Weights of a small transformer language model: 88M tokens.
Each number is 500 + 25 x the weight over its row's rms, rounded and kept within 0 to 999. Layers, rows and columns count from 0. Numbers have three digits each. The size before them is the row's rms in percent of the matrix's.

# down: layer 8 MLP down (transposed), 256x96, rms 0.286, rows 164-232, columns 0-95
# up: layer 8 MLP up, 256x96, rms 0.244, rows 165-233, columns 0-95
down164 093:473465547510509498529518475502506511510443564503479460517489472497482519476471489456537529484517481524523508508495500487512557519471483478505489495532529501480494510450498452527456523494523491483493512530468488510489468514516481490500532464532453480503476538510503498532538529523495484526
up165 098:520523499494517475519509564571460533550489464484552482530508500504491566484478465481465490536503507479502512495499477492507514518530480454524485524471498504470471463472480478478501502519512464514458467463508507453484512512486499485528512500508492503522498518541506501483528494500505530483
down165 092:512456503516508505508494488424490513470552500470508497454496497495566467503493524515532492508519516494524436505488558510486465476460481491478515499488496462551501491536471461514486503521518493487508536540507500520510523469518539543484505510509475516469486489490520510500485502516470515520
up166 076:507481492528498460464517498524477529481532446527555514469495544545457505534494515520506498472515547511501505491484544499506533504491510531521477508491489509489509473510509493471557487448535485517489445492499493520515514510503484493485501498520483520502435465473481502516513479456469527479
down166 088:460501509487476459482502463447530563490496511494472496471504449532528490551485458478521481492537515521509515509502482522512494472508497475474516514500483539507533506529542484500500457551493471494469522534478485522529511510498502479501522515493480465495512454490492544535507487496488497558
up167 101:505542487489522482517453483499464542495456515520503476500516469558528504525447444500469489521499467480483492502532503493533503495518450520519503530530525494476480509490475508490485498482485536527506528461497475486472537510539503521554507518549460514478496464498514514475511487500497459489
down167 109:523548519483475547495531502491497437500488483524542499473481512452497541504514512491526492445507538488523489530436484505520549496479507493491499473481539521517512488521476507496496481512480507482490496547489496531487473545477544457493502492476486508458511527524471502491525504484493450521
up168 095:525419534519519506511527472498517544558507501495521522491486450511493503492471537487483524524495486479503483521465491518514517514450479500485514514498472491514514555563498494491499453427483479501520497510472472501463485511477545511488494520524497503504514486478507497533515516489535483483
down168 098:522499508479472474518553511494487465501532544522499454525523512464533512478520499515521483448518536495463521498504516531487535473485534484496514463548475507503490500521513503520481444487505477557490498487513535473506487485486470481523492503509476472565476462449520524476500490495514512493
up169 122:500549463524536493509497500526476521477486491461488512524469520515495510462526503539460481513484533484504481518461496494490468525486520536534502521518509491510466457500542512464509543589507500473471539487472486459485499500517524529489496453507514496478491525488506462522506523518467491492
down169 136:525509491467468494472495495503512550490472448542509484504500536471461508480543508547503473508477470517491493472530510519484496516482522516532517504495514497534440490506498504476543470510508505454456507492512474495527495540489522528532496484450558480526490492518532505519487490510449466514
up170 101:498511480537509461486494473484535554497492488511470492455483494501486524449491493475532544502496524485530495467463497473526482460435502478499520475478540499518488506503530503488534504476525487528465545536483462504466508532528521512459506475483499530488493530535505512508516518543505541509
down170 104:517492492497485509467492477542508417527484485463533461536477518485501498515471467505450455533495491501449514556513483531492489507541510531509504548476515486513518495504496511482484522503454507491504446524528550468494495499468512527537480518506492506496506521517504512505480514501520476533
up171 104:515497499519465505481503474478501519503519529481501518478449473496478515513532518495464519493451514481517482505457526491500475538565501458489499484488509481489566525523518473500479518533533523490483445518491481470495519479504492529536492498505440491517500511475552525465519495466526536513
down171 103:498505490476436520493487496502490469519514516455508489526521489466471489471460505480500481523531488514486487478468554469499498520510517503512489502565495526491517468511472432491551491488525481500491516489513483484553513491528494504504469482527565507562510512509480488503509502475482538530
up172 106:490529491489526514508501490501542511513514498482495486511476513489461508528458505528507447468488460481474509476491510474483514498474501465539480503503546509527481497565493471537479508570486502516478490530504456512477551503523501535487481508521480550460494510470496524519515475512461533462
down172 116:486534495484492500522456458478484513497518494497456522503452477524503538552533499488482485514526461489505504499507490509512526506468492501516489508550482490544474568492468490498483507467508517478492492522513526547516464508465492505515491522476516466522436460525475496515523529488530460537
up173 093:460509492499526502481457480470497512513500487537511507531477497544447503511495498506476531509484494469534512526490494513469492519511515475514535476475474481482490523495521474470470557470488517534480497494492511509545476501493481505487548512500504550453500539510445508482472505552524559474
down173 092:527499482458527550537467538530496504481519509528508501465499537467491523504467517463470485495507513485506497498487476508482515502523506530494507480484520515485561458453515520521523436508518475509539518527529511482516548500488498474499438482497517493465514471480523478450508516468497528506
up174 086:491503435515528510459481510509492480490517538493506487468465485542510505447520488514546540491530474511544490539526479514538498517499502502447505495486499484507474500510505493509487468453524481549496505481525516515473539483517472465484494474547519492470499504506471547457477461507503517481
down174 090:547488513528488506447497504524469494470519477550525512495482577487459504519494509460492515539494518499474472486505504451536494508473486478534496515518493527514559489548529499490462502509485518510497484474481478485466499491512482543525462494463506500528499451498478506542487477516512503517
up175 102:451498487507453501526486485501512488482553488491518547489503502508530526493490506491496516476491465490471468474507500455453480504494516535476547488503501472498475536506479482535469522533512491498432530513517468503509524503490520530530518535519415507488487506530504515490505486534547510500
down175 097:517484506522553555534485490477534531497502547472488502489490494507553502530465504508455452503517495499461518471486470509527510486516472502461492480464530507510487518510530502462504475485476442456533489472478520520514489508500550514523485479496467545488472507489521498491535514500489539523
up176 108:542541490493557481541510477459521517477528494544488503505481463524483549474504500514491494497465508533465494500530510498504495487494454485484530481503551529483487482494504506537512479479461459498481515479510493490465451516506532474518490494513513532459473492452523486550509513513460535495
down176 108:539534512493534463504527475466490538466473511522497486516483477516482492490520509478496460501488514499528518527494510492542493483526515493468521492494537489491451441542493512500493489501528501510489479510463534497540471539466460484525522457517462458493494500476533496557495476522546500529
up177 116:489507500519547507497520488490508515486529524463483478514493479565502434500496491492537512511489540506484504518509491525496499536469460519509484490457456484487489482506497506547577515506529481515470554528509473522471456496483493504501472539491476478507501466521518482516475461497474532494
down177 107:534510487500464621495503508522480532503489494492528516491481506523491477527515518462495496454454497497516491522498501532487457541508532507505514507515485516477502526480452477521492511508511479533489510505485511524505449493486535494483453545518489465489493490481507492480463457508497516488
up178 097:481510507472507480521549477424499524521557479518500467528498471478513488472465492479499524506504493556432492523516486468475523524476507494492491528512478521480457488458491502515501554474502486498502482503560493492510498510500508514501533464516466494483500531468531535495514493501530520485
down178 102:455523490463517541517508445493528495481496475463475528452491522499538467496516534528547546502480497490514473471484466495490502509495510511502493505525507475537500523486490514497516474480509481473480528459490484529475507533531522502494519514499493453509506527509487526509452585501465475520
up179 098:488499491480509476528532502424537493503485514515500498497490502558492492521505435513498513541507537501505534535519496488524532460490478475505504495508533490491490507490526501557538496475502465480491504550501460499540478486459498442469487497519444474514489513534494501505495518509463495483
down179 086:583500507495499555514477436462483491483483472484519503541468534497467467500517483529507515459538464503482493508487496492501516495498503488533496497502480485526479493510485531465476478515516517488517522481519535537506527490535521548532518481503519486477478499499484467476537542492480453476
up180 107:494469512469510498480509535501539518547521462507486448517456487517482472459521489550529532520508463493541489457495499476500539498496451487505538517495485522503505506533457487490527522512516480540510509510488531472519496498530465471529491503508527549475488544479524517467493475499504475466
down180 109:552519482446476504477500477502495530478499465519509452505481466449472505496495481472495517547521512489568519522449554451510508508535517512504522488509520497522493453485507500533519506512512460512496502515484536451519476512489516488554478511482499482526485514491484512487528471495506477524
up181 106:519462454500468474531542526458510514539504530467480551443508518537510536527511529501478494524484480503473475544488489484519534494487489475523518511496503492482519544491519490497504527501506437487497511503507502482507482434519528454531498517515492479506504502466484514531459460512497491489
down181 119:511476503492513483565548489463462510547523500525495526481512517487486498474467538484494472532485512524503475469486523521520532461499507509484518493524506509489523519457571502489479460462507479521502463546461491507500500486472477478480542524510508477474495502484446542506500512497477532505
up182 106:532457501493515462530482533456508536508518452536556513478513512488474498529487499508504491519477491493471498491492487476537487447523521501560497507470543471469509527506492496465539480478486513514490505492493464495549460544483497504511491524490456495502511472510465477497535513522540517467
down182 104:497485455492529484526502535524505458490485461499502467503517493483489512519492511494486499507486530553471520496508519447507501513487504473498542474496487487540525496503494530514474480432525480493563438472522485522494530505539470511519473512529502511459527532528483507473557510517480480511
up183 104:436489496520475514471478472460543531521504492454493515506519488530529502529485486540505511509516481532498493534498432474510518483478514492493475467486534525466484522532511511491518502519504518490472515538502473499513491548518479506521465528465457470483496562482498537465514470517527503484
down183 109:504481543507479519466526503504470517469506520532499486452490489503538507492430512483555513517512526478554503492481519500483495460509478493530525512528483460519528472496493483533524468455510472508468521491510495505540492507524499450460496464534510525514478460507490471532489519477512538518
up184 114:484457499497539475486496447475507519502507560486533505475489512510515530536482483526515508516469507560457515486488506480478474512523493515514509514517497502533507509513511488513482520526469547506519519499517454499513535457489478485511493462483420517501536507449489457475512488529503525478
down184 107:496490534469510501551492520494489523477535523497480507525532506513528525511501473483502501529485521439532540531485466475509481496533465476515489448550501503475487498520456509497474534461503567520508517460491478522519493505468500509510505513507467487499516452474470501533441484494483496501
up185 098:465464500510446507508520479513519494470482544490515486533465505507521525537491501519473545492489477438496464437516514522490511465521498547475531507474469505496512492508579500473518492468489511468532494484514528511510506477510510484470511521549503492494528475496488487449492526495503506522
down185 091:452501444464484494505473489522546450517487517505474411529497507493494499474476494538505523522504531532487498531521509502497475507516472480497491537520464510485499513485512548471501497546497469505518539495523483516457505524515519519467503503539547499484504530501481490519459477506479510465
up186 102:521487453514495514491471501491540487474531503451454481499489507494523506491503489518499541458478540501482486505569492498483537497458481456477502502476491471486529458510530511528475533524508527533532495508514496512542479509467499490483522503488465566502485479532493507523504471527478500449
down186 103:470467532490515494500497497520466491537485559477484495525528533460516463530499531491518530477496494462503505511532479540532457535486519485499487510502495498524493464508502521487506529542452466486504564531468543489511503474523476440495519495549474496488478494485466497473467495511505498500
up187 100:489436478499455491499533509508527485497505491485487496527495505517534504476476520478483513460498471472543495483542520501467550506513504520471485490494486474444501477504514525491529492526499557516506534488490532464480481542569533468492484508476539501453496506484468531495524490529525497514
down187 109:501457522495499486481554528537503495469490499528488506500500533527531510499437532519470554540482516507513492482498473501511514465540511508535517492491482489475505536514474467548489485509502541524467494546472489497525496521514502463507474483529506469498493464489434466475506494483507466466
up188 103:490487478517498496479527466517475475495496532517457501494525505505494546469488494534485534512528501491522511522562516501470505468480506458493509460565548509504483453512494489499477514491481521522486568515458510523511467462546483505496496470516516517478468507522520488483476528456520529505
down188 091:470526477518516453555500508512486458479494574499509492488507477453503540520506506491501514495525523507517534470485463499497498491482500529510473502457466451519515538471475516494505475517493525495513488482523507441487485539522512461503469497494526509535526477524481477493489484571498490516
up189 092:513505461535462499466495453492483497487500553455471522472503527525529473510520532501511521505544499501508469453497493520500501497520443492506493495478485495505535480518486556550498487525511460561531475499489490483533493485522490484547544496462497466473512492488474494490467484481518493524
down189 084:512537505491512562497497490506509499541497521515496474459476508498533449515470434470520522492497489490495509439488519522539541499481565485479525510460502513539469507521501468528482521485467511462505501463515510504522481470470492494467517533493509467482532552499489486496503518509491521486
up190 107:492490505506510534485531506445522525519508512499479525500478535523497496490499516465446505513467476463515492513459567468513517532498504509486502549499498469479470493518532521487484510524481480517479539465482461518554451519502482480500513511546467498490493516501455550532513530487480485487
down190 105:449520521475494503509481537489482523470505530498559555473525476512468509493520487495465509502479492558492505503504472505492505538470491502480517537452493522485486536467510482490522545476509524470479510475475493447508496541500480489481476491506564502515489524526504481530524476499471529461
up191 109:475474483495510486522492552481529488479497492441515520499526472488490527553447498510493458464496477525486484560547473494494526458488486485468499505527479473497481494522516511508467539494489526489543488507473494514531509518509514492512494462507468516457538450543508501504523512496505548502
down191 115:497513497510520501509467532521501509495489506472549526530499468472485507511440495484519501458467524488514483500515545477503534559505476483480485542477517512526481537496472450497504557505520457462502465550468526552518479525470492491477507507478524483471508489485503515484502530490505485466
up192 118:458504444511545511524518470451504503543491533524518502526488509500533484506478498476493504497490525505478524531505487538470497448497543464480458502462521484501504542473546514526493522479505505504520527510485468480492463457509502528499505520481496472493530487495503517432482520469519550511
down192 125:541453488518516556479492492515465487507512515505523529499490473524496490502525495493518502474473507512486527496464486498473447550504485541502520474487488505505479488523448469501530518549515532533477523486497556482498464536470542485474498501543503499489527475514523486490452466451512516506
up193 110:466477442491532479452503522496532519493518492503515498526492528533531510506508518451513517532494479492548518497446497488476489448498504518469475491472501495498505487552497484484509471480499456524446470512499532505536506486548519516517453505540498537477511518512486471517487498550501474493
down193 111:484513506495546499537472506442516514501486506522531474517506502508455534493447515489533487535496494452485461539518494490480499487517516500480463480525538497470506501533497568546529533469455501501516517493493511492477513484510480488496541495494548478484523522501480482485507519504469465447
up194 096:465527478477476502522490493494505487517456477486503565464452520498472499495467462564474495477507517481487510480491496490501469495529522536523500484449551506468499493502553518484492505482501513502528527521540452486453506530526487512525487482540533530508479529460501482510512508493525510506
down194 095:488482511487525532514465480469477527516512513479508496523490485531546521502521498460485463494507488485498490558506503523464493520516519470486511482462516503528464506496530502513471532483504466485449510475443522508541517497515549493504538537487485523456494509523493518459527423518512480501
up195 101:479472468503478533522529526513494496490514529525506517464487565508504509476514479488476498490493509496494493459483485528495524466479497524497456469484509473487533525530510517490501469464491487502552463484534519447486498484513553508551455482527520495480518534492486475506452490461522551495
down195 107:527542482525553464500502484511567496554474502514507500526504515511436498516490477479498451467490543481484518519516502489481495487493486505485475521485501546522503523523447501463472500562477498467486517513507490479490479506510533473481480538474502479474557516466471513502504504501511512498
up196 108:525505489466534503524502486509480494494524494525518514513467509525520506507461535524482525525515544478496465505511531547463486511476483481445484482508464474457551466512519476454531492481473466474512543491480489509484498521532526551517521527464479503479515514460490453533495507501526491517
down196 119:523498463492521457537455489491480504517498504535482496488510467487484519488506501496501514505457493418547518501553544492521513515491476523473494472470469458482531507500525483529502483538544503542492478494514545518500481544492507472531516496468461500520466491510497476499543503510522472502
up197 104:494468485487534489479502448502515523494488492513523524533479512511494513509477525548487462524484495468478491501529530532502472493520501453495458536503505502497487467535515512474523523502528457509545490499477461552483542478516501520482504463523491503473432540486482492496510487537528513554
down197 116:511511509525532460499490512517472545514482496519538479547455496470473503528464502476514512515489511488468503449534531488538492478492482477493484517491511498497484524484465521510514489473540463479537441507499543529506507512501534519465456491534530497468483524477502482473516486540508465548
up198 101:550532469484531514494517451489483523505492523466531524469488474488540487533528460473520524528485520493445484545522538517475472525497485521488491499511475494504445486494501439510554491493515525502508534504489492448484497493475485476565517483529525495480497515507481481491531504504503485498
down198 091:495537516506530518567481508525500524469510489523453510507474495447512521540494500523467476509496504464498498469512496457505490467530472496487494500472496489520473503463515554490471496460552504489504517488506476451505566535531512486513462503494468495465517502508495493478529536476502540511
up199 098:490478474479497522473480489476533541501481452515545483516513520518519469526566507492466532501497459490508466467497484483466500452499523462519486528479498494495519504501544497510485493483511492521449512506463473502510538520533512571496500474518538488477490530497482456487529538497525514494
down199 111:480489473518533477481495507481503451499453502485465518517529492518490507528512470475464484460514482482518503482543493468535468481482488498504546543476493491478497518485471565506514560512502489501494527507459516492536525489491471524493540504535550487482518499529524541469461481482510498532
up200 092:514471492530477521519476521525513496516514558502460527501509489556479488552505492504510538502461477486528489505456456484492483489533524479495521456493502502477476528466511484533522507484478507472537498496458491508492431550542524476483499465516495511467489475528487524521492476530506482488
down200 086:496534514475474493479525506488485486522489526526462507476479521522520493485456518524511484500489527535472499491436523475462469499479481551510524472565494476504502489527491472452494516520469506539451520552533489499546516503506533499493507497502487474471486508493530488464485539501496479543
up201 107:512478491524528533506499535478461518528539511465507490501499468519528519482483480482455509495531512529494533502496517512499511508468456495521474463537533499461491538520530452488494513489522531573488498471481514504476451490476521493485508479503498548464537480461492533513471526519502482467
down201 112:516463505516472529494506416534459437496531520523510479498474510468509483531494498521490481477518549485484496471502535524537471537482511531505494456493477532500485494499461532503541499467493526507519483520498501521499494464497522521461531487503497437496522516516498525537482521491515494511
up202 108:487513459487489475494525551482482523428510494512486516484500501514515521524498493526492549503506497459482509533492456486496459512537473509508493499488531470470516480522492507496475503509521526509496516498502458489498576475453493530527527523474476433502505547512490498489488509510525542461
down202 107:531505452456479478464516562478529477475503516502518533464456504505530536546494500507565508504513489514520502449543474498468494525467490538525515524483525516494496480533504527506495475519500491507515459489483504495496452495504502499488500498477518502517415480501494530515499503520483482508
up203 101:468452497515480492477519524490507501529482504533511522525503481539465492485480488487494521466497482505504513519513477481535512459505528495458474494533510502504516490569500510528519452500500450474552439522485510486533539485523517514501508522495505500467467475494547477510506453497557498475
down203 105:462508523486530471536523512481502501509507492529539503494467526549496515525478490491483504529490466539512468495519529543453453479504515528494509458470480470475489514501463477535524500490537520483511496508482546510528491516462488470520486518490560492454518516489434522466491485481506506501
up204 101:546515500486471533509518503524489542504490508497463504508448495488487522507515478484508520509513473519492488512490511493499558514492460439530487517525497485479480549480462478492524512446529474470497462485474484487561481484472515520470503514538515503436563497510510500487485502483474513510
down204 107:496467527508473514470535516520517537478467455495473500562479491493538494485498496480457496511523467524474468482480542486518515509517488494518542505529477496515467496471500542531492511484489482500513464495475470533518472505508521546471467478478503499508533477508463485535528477568495538508
up205 091:491483478509495462544534491473498490531518514526512494501496478540472489459509490507508505482502549457527507494481510507481503530471508533509507548444493479471472503522530529492457531462528527466469483513481494471505502497495507478509468583512501511487518460552478488466520503520531511512
down205 093:533486587514508548497513505513479450517458504445482515479514494536514506509502486532522486517510487511481484485494446505489508478521528491541490507491519489491480459466484501497508499498465502492496536525466568521464525503554489474500503516517501508505478464463500484493511459502533477517
up206 092:467480518522513458508496502463494515521501515480509531504483482525486505528527521484542525503492505490510475536539484500507508509520530482476515511476536478514549483523458497415476489517479509480519471475483495501523517506535448459529514513504458528502425491479515521492508508452502522490
down206 089:493453536509504512474493526503450494540497488505444497502494507497503528474505519471522523508473483517485522522532519506444490465515497476497484528496488519489533475501470497477501466553516528506530511512502447498504511517477503508465529578465482501541529519484476488486501484523491448548
up207 110:535470495492508491516523552446508502492474515514514464541457496533514495478513490516462473458511460504485487460539470521523523519496506497487485533506529519505484449485507504507495544462511519499503502523526517570535474518493493500511504485551508491460499468509522520464508479500462494456
down207 118:466509502467534465477470522498512522470456513452510453542524526535517524502484507528535512521527448447431481484494492503508523485499498522493488549495514496501509461472511509472472506504503504496439548521545496529534533510524523520494489504502502506508489457485486513493500471501499508499
up208 108:524489477536539479511517505460528522548513511528494468486464487479514541469475508482507477491491527493480502461513488487499487498472489516487518526531484475471524459529522540516500505503488503542548541429509506483541487494480516515504489490480509504495497494441534459546524483452519514483
down208 102:499502508517493484517513516506503497516485491507490485528547493548512484497498518521507467474536499484482450522507505435513500509523486513490505507555512477492473457510506543468524433480487433492506508467473463507464502455524529489542530524504496502470541516513496485540506514510521499452
up209 107:504466500467489513471502522487493509463509491458507542454491524541511536526460506496470510516498490476476487508495506508515490482494510495496481487487540463497473523512521496478515515510485512550513491498489540483513482433519507541474521516473542543520525462513506513429530492501540514438
down209 106:464474518492491525488494464508440511510540480510506482474492496477510536474524479490497512505467490521510497488481551477558493456463490551452491443500526512498491523472512529439523524511515537489504499506512515490489495506495542474473513499489509521519573492486516528505512488536488485481
up210 101:494448458459523504505516553487521511470512518497529464555487497489490498490543474525489504505501458528478490489488515537479515524533484497504504504505532473520507469494502510509481532490514448504558470483491497521469468499501487541521501504499463448495457519497508514460506506458542484548
down210 112:517500467526489435511471564528448477501496488519512459506540513509462514486471499486476484528485495515487442464497526500498532547537514498457500480496549490506464544494498543462495504487496500537497522491490521489536507486489497490457528511526517516476502500499521498452515523516520515494
up211 103:515498518497485485530544508436521548488474542518509466503513470524517492510504437510507503461546487496489502514483529534523500533524498517470522506493503499482497460532470500525533548458454476511472474503526495503472469517533484510500488480482491463485517482525464481488509495486456486549
down211 101:506523499509508566501462526535474535512466476528518504492472526489453493483476554491507497468475522526516471513539471457474519465479489523500478527502488494539523525534465517470451466523525494489527535524494497524496521539515464486500459501475515536510480485491458520501475504487504483494
up212 102:501485502477489454474525507488480489467557539522514474492488476517505516492545503542511554509515496491548487494506509531449464523506461509491506468486492505445516469508479469487480512520511501537517488490535474472527477500510532489465477478576533480481522482479478474527506502517521512493
down212 098:486508494452468466462500532491509514546501484515563491491513487484555493483517517488509512498484512441470501471520519506497474508505514527512507493492525503481468487542512511563504490487490510467427471496493453474526504515458498498541519511531532499477505460523536504505514467508529500522
up213 107:511535496515476487498470486509506490539502490519513505498476464504524509566474473486501508492469532517486509485517458476515541486512516551475478544500526480470531541541503476472496537493492459495497510528477462440522523488483505482498503479498527542480506464480545478497496524477511504438
down213 107:525524469524488478492511508480510528471513490509489487515529478477541503510514512449464489513477452545477527540459489488513525490507502534461469483485549504521516495463479493495494488498518494549521498480506444482474469536526481535516566485482516457506489517496537517517520481497460524487
up214 111:473436519514524484509527445496486502524493503520497523490511510501499488523489518502472549449526477474500533520501499524453476452526480496541489496464522509485520481486495475499490565492499544481465515543502536491517508516506504477550475496490511480468499436525522497487481522467510479499
down214 115:473534533489518476530527426508493517498463466536475540527504490487484490552474547511491508518476452479468457508512492532534497490508493489495503490493522538538523489466491518519521499512503483503500487500475521539530501473509496489490471476452567461524474498503540523495485484489502490490
up215 105:493495512484485496477537543524441529523543514482447479524469540512516503483478504510472502494485465506485484478479455524524484521542467532498503465494479514480461492554500521507491467469482540547472532482482518514504507507515517529502507548484467513486500482493519456491544510529487489520
down215 111:499479492493472482465500490507495522469441484504503538507488495504469521484558475516465508494471504540522530493472521529526495506524493536526519477478502509533542476448440483525521494514484514488515511520473539496462452511519554489537490535505490517497497483510462501488473474541477480526
up216 094:501492497498512523479474495511470509499518501494505535564556457490509510523557490512537498490492499526488544476505480539417488497529485545503489499498506517481508493518467477534487457487514473504542492464531478503501510489467466492515487517510491456482499462498528529493500501435492493495
down216 084:537504534511515510511516510491510498511497517522513470487459559463508458464445478500491454497495487502516511500534530503542544500455493459526529516492512509525490505441492511512518512495507519494478519520459484490514520439500500479431471512510523498497529499483494528515487508551485478470
up217 104:495485481525484506482485470512520534508484503487558459497470544502465478473542534548529535516563451508492527516533518553497527543489483499456492486513516525470477494487479459493509505500537495491499498485495502487482496479514497516489540474521505504499479466455506516478518467512507482449
down217 094:425500440456504549494453524508520507556480490529501528522501485517543528495513498470471513509495538505518483493502537472495506482522493525544487524489492512489503518515519500551496495448485482491460452518506492518462511490492501478517459515481509495499547505480482523481498482491489523542
up218 099:482516480480507482459510498468462493513532481472502529536495494503459530526464463509506526479487482525496512496471490570524492516507508508495513528506479499507499505546555465507525476535447553524470497509484504506490517484474486512457512521532488477458451472500524491498486545485502526540
down218 097:472502533518523512525484507517488497511513502501477480465531480478473453497541463485500491505514488499500517491482490461503517568498492517470474494475500511526494522456497483493482552516529463426511493527499506544451495491499492531518441486489521506544494529544507512509520454516533519490
up219 088:503510486486495500460477468454545534493482469544527503523490495532502476466494450549484504516463470509468502515565482497517522518495529516513500524529489465498492539495507492491513490507490441513453503488508524530503540462483539478529520524482505486453513504535490489535495500483533475482
down219 090:523552534502502477511497528503501509555485516539509480445539517486507494527477500496501544468507543480517488479453494501457483507520486507521495484531510463501519507524515550515497549472471462478523492483441466529495476502470523503505495515502535530487468501490527504474456465475486485486
up220 092:499493464513473541497473472556467527522481475457495528460520497492543506532469497507494515524509451504514494507491454529479508486492481474499460491484506478493503475502511479509527484555537507496500530546545469505536521524519466534500498458567486476495524477516478477521496500509508477489
down220 092:514548518504485488514509488495464505499447495526535481466487518496501527529472494497525463497503496503528510502470502477499511499475517480482504518483557498525498513515471537487521447524518491511497517554494473495500537463479487513470514499520470445523546436463489463519516531530470484545
up221 099:481520449532492482522532481511488512513470497478495532514520532485512527544497528478485481515489472495533538508518492469500492479505549473461501522483542467448526532529467473530476533468518489492518477498494483489471513468508505478543480489514500522513456492465546488491471502482536554524
down221 091:458532518498513505526492460482492498501492520451489503482533503519504483533496494515536464492515497507479523481528502522513492545492538545491467511471496472510487529481539529494470500464484501506520494520451531497470487450524470473463493557491552527540465505503486477554492474465498517488
up222 100:495457505496539524535491513507454550512498539517463444501462456494504495469515514516457493488531505479491507513522494497524530452488530488513464530500490502522500514550475471440511523499526519499529529510478531493540480523506490506517481491500471538496503475470540529496504490493452513469
down222 095:486495534504474481532536474502463475468510502512513506535481456479549475475521524525482508486530524533517490501511555518468492538478458526527474512497518463476508489532490458530533523470445486485500485511523531483497467477508485447537500495506467447484522507494496540528497504503515506499
up223 096:473450463526526485498492495487522535507470447467508529489527525472543515522491493488449478484523449464513472499527504491470467503525473489510450503476527480514547518543482505474549528500523502486472502532541519510529513530474482504526507494519507498523505493542499490494534478496497543496
down223 104:519512517492489518473527511512515483509508478462527467470484479499477535497475466518496469528511477497537533491499471519520525500436499495469456522507514512528525533448469490478472501499499494499462514566516523501532508527534474551504535499508489524489508464520488439474497477541497483516
up224 081:515476513552516523486523503484514506475507488507517485499460443511486494515477510526503519478538510456513484508517519495495513486480506501502487402488532477548448497513510509496496511489496537508450488539457470487513501530487497490511539522484493527511481520500555495499508475433522491492
down224 082:480528489487508466485510557527505520476479496502478519476501547483520520491492521488506499490502450502506496475509504504488507513479465486505530577457506519469525504495520512515491491501480488504549534460539515501457447477536502456471474483488494540474508470522463524485496531549505536480
up225 110:508483510526497533518523486490499557480518530489535439491483478507528507513489528501484515514460489480507473503464514495459500453499491547484514529508515497500477509512528522479491534470500486478558507468488473484510536533513483489448471499545451527494538493466498481463476527477545487509
down225 104:474484526479527463539481484483528529522500506503496489520497493538505495523480478505537433498465499457473477490544495491499457497508516473536502537523489498474503489522539514489471510519458511497477516513493480483451524519494566555498496539483518537488451487492523487476534507484507465509
up226 098:524518514482512470506458451511490518493474474552502535505489488537493504492513509528480546469497514498512515496493453469495523498562532480488484495477506502466465580487495464503470506500477523513535491497503504541484475545485495469546517492534505485447489502467495495485488510500537473523
down226 091:475487513521489523498517491516519515488482512471531483479512462491529528513484512472505481537505513565505473467497506497542442518521495527461553462469520519514472493500465498479493506446498520520491514485552469485540493514509460536512488509487543481541521505478487478496481506478492439521
up227 102:543514463534524508501495518476453514460488457445509490499439536479455500481497504498498496460477468523510520532464480497509490492529477463498484540504508503510541467565523503497506514516479543480517525503474481502506551468511525528507480528505494507493500481486540457513480496477488518515
down227 095:516537520485510509481526506531477506476495510513497529505491471508503475507471489510533497551500522479526508504516513497519503527522451503515497538447509446512478506488480467501534540492444560536527477476528500513474512483485514445494506469493530513468493529523467515444482467498462468501
up228 092:512499486477511517501530516534494521545466514477500481502487523486486548483526480476490534492479510528464520491482503471474549536474475493499434456502479475487505465517518555476514539518497501501489526526487484476502551545524465508488462472499531513481512497452522495506517530458502523474
down228 094:549486501531529424524506484472500515490498538489533516474473456504491496488458476471505527506520504499496514495498500516526467487491494504509535485463502465533540478512481489505501460572476501505479516549538536513509482504511503493508477458551489505472521475508487485484521534513447496514
up229 106:457487424497467457531525488491531504498465506519467507511498457488538524531482534540475505507486515519507515519508445485500522517539480547536509491506488515514512530510489467484532459497486503504461522464534499494444510494469528534487517502513512517468478483489503515494530502502474494457
down229 099:525515495507469537496510512485519514533497465493512494502525509480504495543500504468531491540504471490511491517490456516481506526510467454509490533471488529519521454493506505517479517508440557570479534488502483500523510476502484515483484508465477497548509462468429521507484477519488530470
up230 106:475484495493516482511490500452507504530538541471495527487505457504491536493459508500481503471522504444518495495453533475473476520496475510544541461517482488514563478497505487483510478494506465524506509501496511496516497547539555517539471442521489533480509502513485500461485512477525477527
down230 104:489526506506536510464511467537514536514484499474533510523469460462504447500475488488569510513542491524480520473486525541468475501476515561497518480506491464502481487482473486502495514504489567502520502530485493491505470507548524509518467468526455490524516513504483510507482489504468467483
up231 105:491521515529513528457462495501517516473537453508492487545489478515470553456566500496503515469484504514475465544494510531500525483524488469493519480523496512499470520483486514492477477495519462495485545507481481503472494514520476510480554440525509502477493489502472471503478550525524533504
down231 115:486524492528479485472539490524505497547519473495500461475504539486455485498540534519524471494519525521469462488541508529506509520485456525467489516471507543500471531510529493479521495482483477513524526481497467506499548488487509534521497512444463475500514512452464531493496494519497526444
up232 101:497509494494499435513503529522543527479541502480486503543439512500486503504484505492536458519476480480469469494538510509504530493465528501489475517507467530474488476496467488448510509497543522486513501526453497496503520493535539538473474476509515529451533528516488550483464499501487522493
down232 112:471496508481466504461463502493524524490482536487523517500498494496534484543505522535521495568493495514538465463527516451523548496460487507536495523508470512509526451479463498525536481476515496494494477507489457500505523509495503496474511457511543470529515461502492526438493488495526492520
up233 096:503525493532468494496509476485514511507499567529482537470473480479499488542465492492508544483524500522526496475506524501502533522475532543512517529507525489474476500446518501475469495487527461495532505461514489493501452524490488524483485488518498456492572477492513474462493478539488505452